config.toml
n_layer = 17
d_model = 224
n_head = 4
n_kv_head = 4
head_dim = 64
d_mlp = 896
vocab_size = 6951
activation = "squared_relu"
norm = "rmsnorm"
norm_place = "peri"
norm_eps = 1e-05
positions = "rope"
rope_base = 371000.0
rope_fraction = 0.75
qk_norm = true
attn_scale = 0.202
bias = "none"
tie_embeddings = false
parallel_block = false
extras = ["local attention windows", "shifted keys", "gated attention", "short convolutions", "capped logits"]
init = "normal"
init_std_qkv = 0.0381
init_std_o = 0.00611
init_std_up = 0.0381
init_std_down = 0.00327
optimizer = "muon_variant"
lr = 0.00344
lr_mult_down = 2.0
beta1 = 0.9
lr_head = 0.00914
grad_clip = 0.5
warmup_steps = 24
schedule = "wsd"
decay_fraction = 0.632
decay_shape = "linear"
final_lr_fraction = 0.0
batch_tokens = [65536, 131072]
seq_len = 2048
doc_mask = true
train_tokens = 709300000
steps = 7485
dataset = "wikipedia_en"
Each number is 500 + 40 x the weight over its row's rms, rounded and kept within 0 to 999. Layers, rows and columns count from 0. Numbers have three digits each. The size before them is the row's rms in percent of the matrix's.

# layer 14 MLP down (transposed), 896x224, rms 0.338, rows 452-480, columns 112-223
106:468510538519515478475454515472503524518525464527459538593496465550463474526520486528491469482545483509516486495479478593504533489515544490488526535563476505535533498480488466500546492538463503543462482483523498529476517498478468541499480454572524502478489492509482454519517560461501504470435538475507572498542487466484553553485545457488
107:482540445478499454572499446483467509510463464561475526478511490449497480489595501555418469544439485502462492507495465481509496458492454518480534490455451519568502544448560482477506529514548529398608555492435531519477470515499600566524514514571501523553532519522505484528490452471523441473480464552416429513561559451461490545449487503480
102:438528540514494502515523469482475439466493554542503550549491542516459463479494483467541451476531461460422450450493479494454492575472503465569559508520442587427491489529564467448534527478566484507518489488489500508452499487472498502454549468516503481526525466481473503426462577483494458533521517497453508510499490440533470491532457487479
091:457528471484467486481441475451538500532544548560493484547521476510551488500489496548446514509504440499477503519487472528488536495471493508457532495465455497505448480486422594479532570499438486549537494505404462469444456509480505475534486485486464513565486549495500466498490474570425555605487478544534574515471552579515514483508530521489
102:524430515506538508513457548592478528476456576502459487502602497499477490517598454501495486480446573432502502483447546559565505491475544496519470487581568440501482462504559490448481511514451511475492447487501503484479436559485531481557464562482507487497501574456487503612533520442542506527461587432492521487516517501506463521416494536463
098:433549439473442455479523498595435464517499452501532485503518490516532514556544477453498371529523528585531506498445543535498467471460456510493511478556450502493464505558515558605499523466395463463512569496477476433452478481530498463503562471506594524486545497469547474516513494543497473547488516532508526505548517454487484518568445543475
098:467455458509479456519491488587488514473472462519537458466499432570407511480573479526538423524485478516449519511461497522546573465491499471495523520521463418509480487542561495483396474527458530507466511558584501511493491493538519529438468500532533502513543535459474483558535492455427503477440469459522429532489471499498496507393472507506
100:502435493449458428507473501561492525538557518480576483459505553515526531444489368514479466565436473442443573493461492538509510432468521495464477480479515456510482430443465520497497436497505468478449514536464447496509538484504485516520464526488541497448476516513459444534467448549446482436542524488500454527508441415467507523477494485537
098:501534446497507562516499565534425532453465544494489472518547497546524468491547550558546541495429507481529529483447514558570502495516475466511473566523519529476475429529492539479460514522437504491508548464534554539521428535482397478549428525513495555531437495493469487540515505570546564523492469542506466538445564494511591463458509432526
095:465459576475494511478432578483556398473534529429492564523464522484505498520433537543562549507465480489449516458490532518545489522462473520469426448472439436459515439459499578472539554473529484556464496561524548476523450449576514479516558517517514570477451516503431488518541467468497548508505569550465481505464545393517526518585499499522
103:479507464515489479482468516451438402537443533516482475471404461405473496537479515476579524483572531537597566504521519498487476447519481574522534533506540419534494437414477529516473512507553505490450534480477507508485465504481600529474564451471526594497549526493554507490465504488453437536448508486518565506448516429460503496575475561568
103:464469555515483513485539342512478494480469497512485467523474465508547528429493478519464497506542495522532493507471532472536495527498504492464493484473495534523541522488469399427516442471475560518556540493543467472494474549437516466575420544471580485466415473531513556528459449510526478544547498430534458489513522502475549508592546437506
098:479508496502506422530483433537506508516491443523528441453457488504481549550511505533515443445497519513514457503564541563438535410529528535501518470485498544481460562491539497555479461491513447427480558502503481504471508429499547542493481558528533494477446538465506517479408543494563546481546497514488468461531493476489498561446496567515
100:515477483536546499515472490488474473481484529518470524503474464542462479540413482431495454473487478622448481552407487505491513514525511484504410490449486525540527518543452478574461498468479500524543547468636479463459468478481557466489545483472518584535480513509506416536509510483460487520517527516523590506477467485509565498501497530470
097:477498453461496444539474501578478515476465489516453456538506542462483578471479430513532566430450562490533525480424415528487460513591516481449439517563510466506513442559425519495523512507516537463479469488490465455417521520559485450542512509560499516453486502535468514511508597517522489506493538559525531506533561529491435532559498472516
093:466484474509463555518409503565558474481513513465530485486462453509461592464538509489474534448482485513490544531527502547466521488443477514545455499478569478473481541501471527452465508429462486498511475438503401455433475509572517517542462432495470539413428513507522494477542439495458556481519565417463479503453536522455468519498524450517
096:476576492507482545509541547483489572473531454439500528490550498391480506461456490449518423457531472482478536506451522423517552475550529536557498460570527491501559471444461508553490490491523573504497448491521549553517485503536389431556447506493536489506541457561529489518452495506490509460534411458553589466516524494522507472461494517534
110:435485508509498512522510473511447396461414442491504565525466472504514501530518479528543515612463496562479562455450479541508436479585423528525469527577493426515488514446548537541503523529539587498431499533441482599539497513481423516461428501484490460441509524491528561479548469498518556478499487555508500481484539503469541507504558496480
091:462455476526471492494552499434510536464485471525469415501515469446547473407558432453555477507520422499505505512516463509548488419524617451470491538552507484485554500463535455530490477552424509481587523483439519507490494524549500486483396523496485510494478476469469460454538489439528463462545496469423481572520514520451582467537492508569
094:505501458482453523470486522459450521524492467498575625521490488491537441487471516504456510489468484456477479545477491458492507426470465365544522551511472473477492474523546497536507528538470515538571515462541534515482528536488521506618577546440486507535502527535497522499500564479467449444464536553462530519435515502458566512488529469510
098:540476544506523484492451467522523505516518458502472495529494529560537477551476458475515454484537471483464499487554459476457547493440521466583584476467518498453540509448487502536468455504553505452486510487473482477442580501506576467486631526501536496548499506553507493494575531506508449475573528505434521474518533592506487554455508433475
088:526465546483460524496538551540415427447534450453558483448522507525519525454410562486498472494479599564548450560535604538520498478487543544536516545540473520535534538510473523470465460555505519449490595489470508543515530492486511511538440513533478502414535557477433457470443456508477471544477573538519522574501461486471495537557505481475
093:470515504544520529548440571522449496476547519540469514550514439485579477526540509483471473468520493538500479533520595505583468550441470459525559560528481441516495496431492509525515423446429489493413510413518538477475397510522534503545526489479443522438488522449544497491486551540424465463474564483448524496502480495522557457510453510464
100:454489477545464515516511473467426544524469542524529599494543493536493442485434485503439534439482533569489497561559551420518508495511498515445547524499565490493493459523478475522504521498606498521492487549497470480463467500421582584510565518542508508496544506538505565502513526484556499506545529547523391438578478484519491509435437455439
100:474506550548545551530504531496555453451507488546443438490487436491508493514531440545519458448540458518437476498374493510448564506501579455451497569572471494494490471491561497582558526534470479544492500559479501495547506421443494480512444468499478441497535523519518539442505476482515535498487573505501487503524511461434548504628534500482
098:496514549497565481502493471489544526505524510473500491510527468482467489472561498503535475502483503597501564460445510532501459575470498517487536466510485519445499536512516493519475524562612504433524548546526545471511507501452465476493348563487497491467563609571463562494539550475473555520481490472499500588529544518546525443533545521544
101:630483498439472522503503523505530529492552474521542459535442583487461523435541480468540543488519514543452444497446544490500454509465471488443451499517449480443511478482544473514497497510558488561484439484549483463544500477517580509467467539558506526513428488561484513429461520475598497487498489501444428478501519477489451511396498506511
099:520534535548486521431492518498491560633616499496493517482579468395503482479492550512525460508475468561535577489436485550578575486574433457447503509508540499541470496486452536503408521541516540495523504491528488545472512574536545519499464521506469504556518469552492498537483460503483493479441471565543485488521532464517595508593448535505
094:486438491506551472500530596478491484475577501496496522500469537583510438467507568586473494557520464491495502516484497463447515536477486466542525587480484453489556555510473525518514552456433558582436519520439435486516497537447473527537493553536548419443538492561531567534512530519449499517493534459512508529531507466528460490445447463514
# layer 14 MLP up, 896x224, rms 0.169, rows 453-481, columns 112-223
102:517501569560477506492474513529515512545550496396503455511473548505526483573375447512483546546484532496497460463502484472509504490459478465528592559466534508459418507480484452465507433536504469576459470483571409485581523494460407571432549526458527431502493490481507489505525515521492521488509517474451565483487531436456559448482517498511
094:552522405516486453519472553488522558519513493508552490522502565497500467512468445471517544548509591461526555534522486466481500484455444522487543487450627510558494510552479492465458488459399513446512485502499511556518549532458519450490501472446540578501488535506523520495439495573519501539544465425440526530540510535517411528499483488478
113:510525538552545543544423435452511475440460526480481442540533567506531525529416486540494488496549493481453535526492509527479493457528514515435533560447508469550438479469536466556457505488494565516520469481562486469476437518508489543569540519524513558504471561472496417553491574463436554460542511563518549536559486549459563493529465548550
096:462553513405495479548525471467499500474538441509567489523500511536504591523444495530496530481529538476465497494529494521563492445488486556445545484467472446530477525494560511454493503462492493415487473565521509494626538513431549506498517507503504562515512475441508489413475507497459439602545520486524465523453473489497533452466515472507
096:441478509517539452572487467444600507520474528474491547536586488523481520466584483583474509458514444538502464470482413519431566481560504579490447493524466459540502489497495502503529474480513511569569495501521571438445396471541535482492540494481449406528417537567541516499474540436480460462472494530531531462510471483541534572528493515481
098:465556453490478542618501530533477532536477499525439521505471489491602496505492500486506532538501536471465495470535525442500438482546480547410476497462524524568500572451552473498468516475520511566472512451401490465469524498485479521464499494522519524490497396561473529392488452528568468538505597505460526509469477521573395496503536575506
099:519491466527507512449519567436512494502517507515510509498449550511546487581473494508507488402505546549505407527567509456486534470497574543505505521477523538504451518562513510456457471539458523490493503510547492440519475456429530488438510430536454474616450479478510479526526550540508474515521491516430475541491511556532468502507487516463
096:524435515498497461492395500496517517577586524562477519604436537533502471461481476441485495540501498468441399421491504447452509440534466494510513512497532521493465482497465518497599458581535531511477468445560454494505474535431541525491489483495468568477498450521482498452493517491446468506536448493421525499463503523446472532535458531535
099:489503512531493526531545554539513567558540490496483526422437570532561533481551523460497487518564511530569428478528480481467463531524493453558549552378514496482536528537537479548477479491495516408498532533442489461466555516463487582450470473497552548459528584518529460491411542514525503507505439470502551482487477454495471506540459496528
098:516445490499468503478500483511529510504571477483511526503484541493538496588511573516502474510516486448392541523522517542444412466467489551495462563595533584479465529582459513506514566561468467466485536515501539523554492456490546519477549596556493468515471556501552460470491558592532562489555438548445526514461523511533549467462527539428
100:520475426488523531532503503484514520509492486479572548339495511498501466530436539480476508475527470452525479490484498504580442530479470449492490540471516474528519486473500561496539474545476525564565460450459529472529462547550542446487542577529514538522487479453538463524513487513422524539524471432509517479553526447506451469485516507523
101:518435604464516453436551567463543435492473533457492551624546503520487499488514503454524559563539491481517567438419533493549480531461439495498561456541416491432495541511552458467465547529451459496504496469510513498479524538462466515485503463517430482511531457452478472600500552490545525455502481434536604499487476499497543487498470479467
097:493506554546492381493485516484550515447614470445509451408516491492497469549499438551435468495498520551517514439522561488508517486517553466508483483504480522472568512465521520466556501542531523530529419523479472495488434547532548486504527442555479469458456524452444497467511474498530490524523547546470463495526522486474588445508529504499
099:482493524429492512513449446536563504470518502522479545486479541523528440459533496531523471535433470528461486505444500393515534514489448518499485513477536529546531569570508511514476515499558464522534538459493561463595498529463519482468524500543471454528578420525572509537459447425389525476447541476460490494504498568465441474488527433528
100:474514540546518538523463517485502537509461488570472469515530484477474469572568521511439445484483515539495446500560544533530506505549548507441492482494458510495497532529576463490494379586459564542496456557547520533526506474409522501533536529528452428549573437635442454543491513481524485510488509569462492509515461447569486482500505493486
096:562476508473549467469412435492495482527475433486519547449501496540499473472547503572523534476490483460455488492538433488523479480474522530465499537480522492535438533581473471477598504561458371451523575443489471417557520523480543542423518539499517519481542468507462521461503468553412534501543533485476491519533479448502487412499578511544
094:501534488415527536491512519545517493517484572503494628507493438508481432513470507516521467442486548486514460525471476469490540458474531534505506493449530438490531538556547499505507480497435524466470479585460412489491408513527530532518488474555496466487517545466509456474460493525551459408504538466544446504514467530558571565497450459534
100:584595503515518500560540509511448521472517502569490513481470499446490523478511566536470533460414514530493474402462446485522547556489469534505565478514544548508523511492481554480488568543465549387474495517542551472504531506473521546479473497560474518435569519502518455538501474491549493487452607496536468526454460482557516499533504468496
098:444542532518536453524415435550435533565467548403504475546490573499541542549546527502540395468501459475483476502496468545456562469557504509495419477617521478473443457483467432466497539471549489483493536471481450528530528520551478538420511509530488487534468486532488508473525523500503510498464542475548567507528489428509449456553558498484
094:429490497540466523495490536469477445521567528524502501459456437414503499477528552438491552479504519437487540436547531493609516516573547446502468404523465524522510510524535506450538507439492539483518502511469543493533451566521449500508537500505511498439441472601489486530445457475492488494480528491528475483440508541456525436481510546537
101:538477393491533474525510542462530453517453396520449487462530516508495456528513527505493577479479432495437485518520492501545513492461426408592479467502507554577516533492540488524503476505471463561486485451527479486482519573470556547498512521506522443504449466466531456493511528507527510473517487409553469465546567493486484548503456535478
100:479474495504542471500529451459561492489529520418491478424482495502559500493422483489478565433547476460469452439496483528501502562537461515467488519501500515593519377468518513472481548585508507572513437470459524583537512520496509487531501521535459570463504462484502527477511546519474453456516495496540499533584505497520557471536507489491
104:434527485477480467546559474500525470500496483581438451506478453415475549470497548543535468516512521473503546382491513449601533535467539506485382512456500484482540511477489563545466504565470482472521526468526453553523548533443433528500549466536538484498549456577539537483499572474466487502460562518537483473427497452568509498564524519490
096:466570465463508517524418521530474475562508543441495523527538484518413525506475511553492546525468564374537495546556445604514576520490456534543510518553563486508534475463435486487519438515486491460453502513552487513474438513473480496488518546540462428500497512485447472501506454495502457507483512432559548453448491579481573455493450459489
092:482428493415432516532459494539505492537541434463512482419542541481564530519472473475402551552421495464533413506538548513480501519490447432463547490533529524494481528542508470557500436462490542490419500502507481529448513489456552578452466505473478473482535510473487461441471544451570468545463498522529406498447497467565512498525488516491
095:485496546442460466508443522490563482500461554466466473491502502526454435514499528519409483476426526512491496434577451500504517433528514519545525468517534507444490502485573531461512504478518520429499481504495436491553475481494518513564488510513531502476584557404548452472469506499454516466456515554426468526447498455536478471484488562502
102:478501471450535509532456552485522517485438551500505510551526511513574553458535526536513534455453515540485517508531538502529447534539514492511510470532400533534525479493486499475476487483550503423429509503547430511521541595444512470527470427578550509561480499519469506516419505520475479551473435484558547502553496530417426503482484457511
102:510578516497443552453470521517558461547535612506457540488555480545515493512539613501475534486524511529480506483497537528533393430554489529449563480443545513553475499517531529480545458472526493484454469506483477519475457455552475462585558592544511516495467536449543520555510517542468437520477371478445481550487495515495548496544541497507
106:524488585451492497491526565481459530535459478493487505479471506516468567440497503615530493510473489476439455573487504426467531530503505493539497496459489495484433525411510467511505468545511502505531505474457490539519446517542514484474532557482490578536494527448503561489439536447506503483457509464472484505513476517588487513490601478502